config = dict(
    n_layer=14,
    n_head=4,
    qk_norm=True,
    tie_embeddings='early',
    init_std_up=0.0573,
    lr_mult_up=1.06,
)
Each number is 500 + 50 x the weight over its row's rms, rounded and kept within 0 to 999. Layers, rows and columns count from 0. Numbers have three digits each. The size before them is the row's rms in percent of the matrix's.

# up: layer 3 MLP up, 512x128, rms 0.256, rows 497-511, columns 0-127
# down: layer 3 MLP down (transposed), 512x128, rms 0.117, rows 497-511, columns 0-127
# gate: layer 3 MLP gate, 512x128, rms 0.224, rows 498-511, columns 0-127
up497 102:574430628480481417467528472539445444507473429505483520418568433544517475419470494502486454462501537489602451525504525572508509455507492593431505509483440458480545553517488441538463435436508519482442413510453525476511596478535431544461494610548458536409539535503559462468597475515494549487443592411502544582502487555568541557512455562428466459394564530459564483539481567546457469563540
down497 096:592561454494416463465427634484400532537448468470498476478561488528528459495524527448577489560512476369531499511458517568488450445529499516465576484506516547445542477479418498459562446483525474494423498548517514441454512553602514514476453590552487633465491524604437446456522427440520457443474561470480529429564500530550440554534515526550574519504568495405488420543535558571469563507476
gate498 090:406470441527491524526460488689410531410469569516474489550484560478521557512469533509472449419565471504491478498574492393493479478506450450490485417575519393537515501442567516439474536479535480515484601507532411531462415522527467473508597524508550560500465473503532497416505555388527474486529544559478495498449486516462483350486474530458479460495547545506522559406517417475491535555426
up498 093:461570524666477529439552594459461462433533523495453517455546519490487446544564579482486446422489477522517572550548417495514573541546504501482525530540481424430522530516574545463508440614525447549418511568556543518463535499502481526566577526477450462510574518494532492488475571479434581498555523459501543503475454370532565399532533554462437485523526527562389458431518525446472419544490
down498 082:505608501609437518470529478533429510445547490538496590464426509506501560453620479496500486421480469485530620527573440527478563534541496520518509558544476438500508515572460474408555512578541442435416464458579466585543529516481521400521550456507484512518531526556534434503489518516449612483525582525456529529533513445557512509540604527482482510519506551587377443403532484456441509424514
gate499 069:468464537487529518514500543481491498638509443540450466532499542527471538563499419498521525462533513520529479443477460523499403522515536398457535527404434512547444475573495560394509522537501506483535586449509512551567532567542488516508555376488498491513497468499461411598580487456486421471452539488370599484460496450472505541490560544475445546434545468630533507435487526353438530491445
up499 145:536619501464445390508539438502509593491473490581518502481407467451586595457471461556513479465450508474478597443532487505551541489499468434525403441479515487460512479456447502495563511560522573510517483532454391496481459441450530508500438463479594501499456454471503555501623438500463535529465570529517449512559403489503566459612511414519495494685468512514498437518557492515509498444519
down499 136:564596551508376438434441380528407565451476478542507536447424480495565668486483505563489501473495514484472677474525449489545483507528439497538466455492519507532557564516488487494558507482476558596500525541441436518495508523486492479510462486517504485498440480422450570474550437488422597432435530614500486600468447530490531510529578465477473534526542429503470539550553484466524512520515
gate500 122:440534527608485567488522524488563496496481498398416504522436445385506451504505468376427494528439491501414550521452537416553527582494505494559556516411500551556527530497453524482538449563506492536569493467540568488479442461496464508490473510573463482525586466597507506486576413521555470436501558464446515407590604483474553462405489513406421583468450542591511456484503472491478516476536
up500 094:573511501456555529511472435449523433542518501560548472509538492610500528489507460602577564491516450515544479572475515512538508529481529522454537526471449430495445370301514465563466479531494477509492539471490499415534537593461483453523583537436575455584501521459528504523452426465509585560467545482487540516515414436478449551660490470516465482479445509454443422507474443429474527535495
down500 100:652507485457462458486505545412496447559522575531530416576493518523406481489407447545581508497410481552482431512486534445579471526524511497479501466479497489495565446497576506457498498540499612526485467496460539482509580569438470531533540464432566559591455440402465499495521492578353580435481540532536520508472469455479553543511419534449502531591444539471552486512543454472573458578461
gate501 099:510526462502548491511478421424445529502482568474528490412551533584416491491428532558547533433469446489484490440496509520519481550475519482507484527551509622530525466523511507512499550459403529532538501518480540537435526518388511475472594485522505418368410551511466441480497438501420546534510405436457614503519548503493381454544589403461497512521604556456463469480618519530553546554463
up501 080:449440517545528512473459473493521499519515460562499519624424411442628470427600555478463451584460478461509522523530509472501488484543435484500570433449589506492496523503512451426479439488599494520530525443543513490605446383590441507544474563575463516533488423460504574548456581593444459492550466508483479446377476507402574489469530513487480546557509492569555530493508509513412474511454
down501 091:527460510510523502535493488358551472479528482491472506612510405494586492524564516557522528563447517434527474434510513487488433469491419511623593477509548501563525460502517451444489450532466521598488526390416520472552535443516464545538568559518465477457567459513512521548444492470397436528557566464431583440442569500410587468411437537505420505542525509543472430484547458533461463560448
gate502 108:443514538546429477494506507457426634487434458464447538465479537498513440490544475507448414599431570514511481483532530539487602513498444456561441601493570474631480542576496409455468542512464548501459509411589477503513474475465468607467452566470448467500515458542497564461490438476433500428504491566533458498486520379569477521419423546502405531514498521494542402561476532511547529473449
up502 120:514480506542506553511556506473461556419448458518498527463482508450445488526485440411470345591438540539519547546410625510588550558473512527480488513546532444597562514546523438456382507539425489431515534498484528446466454489413443521544500575449493518484517483530434536543488449449456453432460523528568408528519452444462488528506512585532479515454631563545502442526405522474516431552484
down502 114:486433443557508461531583526594516569451456454475525512429516510489482512538513405378458501513478469449498588487501554547526498528506500608493440470474468395525514587551506581471373532524389499505616486457579416542528516503428429554567539500477460494429513467516472502544488534448460493539504498529514491479485533409445483412521571493538476620486484578529481505510384562550525441470541
gate503 093:487508539506443488478494489504470439509461494484470493485392451512572538487427519447469572542425591487516543461515496511508482493454472455540468446476569450522490460489485482470414601577493412632450511454583535532452474427511545566549643543482482455473515541476502442545553489479464495518572556513575397472528466526601583455451427510467561544587564502458429413536483482487492375438507
up503 091:465500537509482540466588494457547497457471458524539488459494440442540475462559580500479423515498526476444520485540509528513493465461528569437490552506386483476536415464525469594533576496486527483384356446532586495427451516476480548521515448493544452471497527476549460530479433513599503580603479531500462505481525409525470479569483467582535511510529473393420433416511618509517432378430
down503 096:515524517530421476493592481455587440425582508513585454445471459483580555447472555524470567542486563457424480500546467534478582429525510461427462501499485481473497481505485422591522594448452383506403436458552524495484462542529586476517533515508507511470557588480500410525419510508540469554547525569558436526539505522599479522533518508502544544502540474395397483618436539480485417434473
gate504 083:525456429430535516560607469538356559430476573527527483509496494525522587568393477482437518485458475420410503466486560490539463512436487481488544497459399488481544516429546488500449553449509474428464490494548586576513471347508486473522525581469448504598430510474428409517423462434534580502459491552477452537524513446430470527534537479510501460456435545490519513487586410505458517489459
up504 109:575408478490493504555502475507467530517588577520492444549455550532427370426553496492549498566556455441519483430478534417483532426542498492495479388467522430546464489567460459451525495489414552484472420510515490536525534522465483410441551457534533451502529433500365519518371610471490563501545489570467448470582489519518491568544499495449537581573423460484466457575464440478513495492578
down504 105:511392507448473471488453410513529492491546495575518564482403585477463461428411488534466453498443444499459482493520532391509612384534465489469503476553498476490474504516482486550444520515463525476421546527587569516510565471486606521404453330607436554464509472461373437502472544477465507480501471440444487453485464480434499520540549520467579535537418477451486545559530504524519519520530
gate505 081:586527497455537506459487517397518437448500554572538506527414508447517513427474503402551517450514547494502391429505522520425456476463481511515574503550474539558505465439447553584553488441600457531470511454572446496546462580548466514451545421513566472445407484556459533552468466545564412415541523591526488547535470514523473583415554574458524586496535507557387482528500435504578457482467
up505 132:456487483553552548505539533543473571393469463455451578487572480544555559570543520550452473447593555541499563560488473528521480586497485554430516520523483513473568563396516571538407564544489473459479498475500413473425444435484525415534509566545484413466462583524546394445521520436550455490473433489480481544528492536581422555425499493548506524405454618473510530491427510516526478507398
down505 129:434480430498526563468516500547475551480472530441585523545509472439552567578555406401514547513502463437565464574545460576502345665481509542436494553510486490406552488468498513529415574477494510483489477456431509566493544493490474481532537554455485439511517524507681512411517588462466525573502504467418506497498546443493493502491460500551457498517489497505473450510494575502431436504425
gate506 093:421477536452489578477466479563467634487502374480509479535567520479480521640487475495508461489497489547580500525501583565578521488388534486577470485474462528469537452528433592458430538485511540527418465515503527404479433495532609538482506573481445471445461447454489429432546505504465523570440511454476557522471507514433495527532478546563460417561522532543406482491541501630481425477541
up506 091:492516451430470432550369507433485487464468610456556426500415540546485430451585468521543455498498615472586491499509524506421472486438443542475494516500472518549555436526518460453528501545535470484588513665475437507515515498511484383580465485480569523466457532563533489508479563624508494520519451570513583554478491459515530424551494537461449434441507522515497470512506529563608545431539
down506 086:519603475426500449572495407557511505506403658466442451455406513510525529492508541449442461527510520534481546464471465510476542570503516490554519442484473511550393472495507500542524509529553487533647556590476516565455585486530465431544485439445590438514544500554492524545497481550578517409618490620515405525490505455512469483449476512517580508474535564560537503457450547480495553493533
gate507 093:485528507463517547527497405562468533360497349514473519560507503456485500563446377501489468491491483543532457489520503511561464527428587512492552485605552467481562522417467488486459451541432518466533483463513406483458502518447492528563458494499527560494511429573573498488495570515479498609542530468482421584513539551519555509434469485471495567486493589442508420519612418477407611531453
up507 093:486471500472457430448498543540469532485526495570596494551419486519532551559511540540481524459503446523423394419521541506524509537529461495508491456342461513463531483524497514566463571451488493596441538431544453505485517484410460433555523445428505508496443502507514487461550492560436574716469540491529466511520430515567604392441515495409518485509527506535556540472485536533476485581472
down507 096:541516529422501522436452571507532481525566390564527494551445545531484469515561477506441495521532448481402432436538550487615515462507532571553465429496563535463437491613460534527460540528489451535425485486518375509502590495386451474481510465453545529426515436533443485466459604537472487588488500472543463558516458511493618470398507484414489473543481424568521497479494553506505550608532
gate508 097:467461498501568525533489505292512525501442485603548515432561540521509501516500444537526487529532495474502522415532458527496475414568473464480493563493543455463432453547529560477558569504511476566443501414513434505535501494541454498554546516530584510520511434441456487550455481529462538431488427693476476482571564475459447469544506398432530540503571544535418460493545565499536587525506
up508 122:522595493492541690523611510439465507468451513526552484488496502565602527565458441419513517532608486516466431609484493541526519496539504543558470522510486524545463488516599549541539517518525475627524375517503513431470470494481506474503527510401537561486502457418466511486576417494494577447541445590494470484483521441532490426500464569416522451478548521586484475509527460472448428506488
down508 118:468532506490461587516442491515509574466486461470503544505523458484511534447369469473459534532571512468496461564489549543521554492448485597506583421506495585506442524449594466518534532436531498467591427589468473433395426483523480456426488494461522458473491500471488634480546407488516568476597444577518477462482466492549509467555584520467455481440399523474504498428503422598510399518583
gate509 087:512481457543570502422514365530446523431401498573462499550471494588522603511525508487507466527583523477510523500531515547484529452487522448499514390484523448426560495580630487499521518422574379526470515410485480514431527435444487514523555496399505501410480557488580539491473549504432498544484528492425441455534531517527559448510616488507463469448509446554522416559504425522542561566538
up509 098:528454464520563492494435504429514568402447503586550538561555413499421532566431514447524497393447445411459559457403461503492524529455534570473485515513529483439512586377514497417543515444458522558557479478528441556464565449494505470408602501521513519561544526520446486494477522509476534557462560590445506528554482547508404507516538597547523540539468490492546419566460385536491497554461
down509 088:532524448510584491489431481495520529426416492438517506583488479499374424519480557437563527455493526490498495508487470467511535484453540474411493586460603474375447529481465468444563545480543478492520406451505420550464544478514544472375504478552476473605485517555436522500459552512494510514549551579496586510434567529483415455412528552573513437497415504530541420570474444507407574521477
gate510 101:542537464450394436481467489435549470411455539499483536509370460509428472555462510564459604444522445560440493558572605509575459576472535525479443530555530466516548457498566493560485456575469535496582492536512511464496502491535560475511537469480502578488502500559446601626612528433591524502502522488595414498428492457493479497437451484502498419540460536536489514480450538454560467574430
up510 108:509443492561549483501488529437446507634475467487557518565545485498561473391500522524503381443497527412480536418419481466497576597473487465529554485585497554459564501429465537456466471562401478516567480409527440500451488485506468487484541482552453520428496441493568451512431470464445491539449424518513459498480543483357477452598459495474473513590450488455507499468542371490566577490467
down510 106:521426519491515508460500401541418570495361454561519576483518487489535548488555498580542535523436542433444544505442466469381560567527569453539536501439493524524527536494445539491494556504475484591573529572459461546467475562510443589549458582545535466475585522556520509480476486528330496530491509454446477474579458463494573490496499552440471577504465484492467518598593496496546532567575
gate511 096:507395547475472509460561488536423579454469545541454533430488525450440516470521532503427510500557496464484554508564429550514526516526592522572529463416635527535509438494525542525505485478448461490474414510578524490565450412543500536467500558444570532574519411600523539527524459534433559525488470529381505451458469448490463488553527521491571486510524576436451501647519402496499584571442
up511 078:469556518543446495440490515464550424501457453494513559478480445548521428502553477460515496435492499562454418418484559445444479559478469506527466615538500542481516469635347498502513552497559434509531518589485557413509509594440466521527511473585480448535532517465478476484569401538559540443552513459507525553604563499515505521491490472427436506459517557571525527417558591571492412505408
down511 088:447611514525537510468508545423584452561485515480479510606468397450615499541522496549554468418432445514515411565519582412461468543389486466504523559539457512488549500496443472456492576538529490507538518518456487558451468558527469496513452382550571471429538488459590479457494407447545458454486532501530553549491438501425529566481493533478449553542514504562510486364581524521565439469480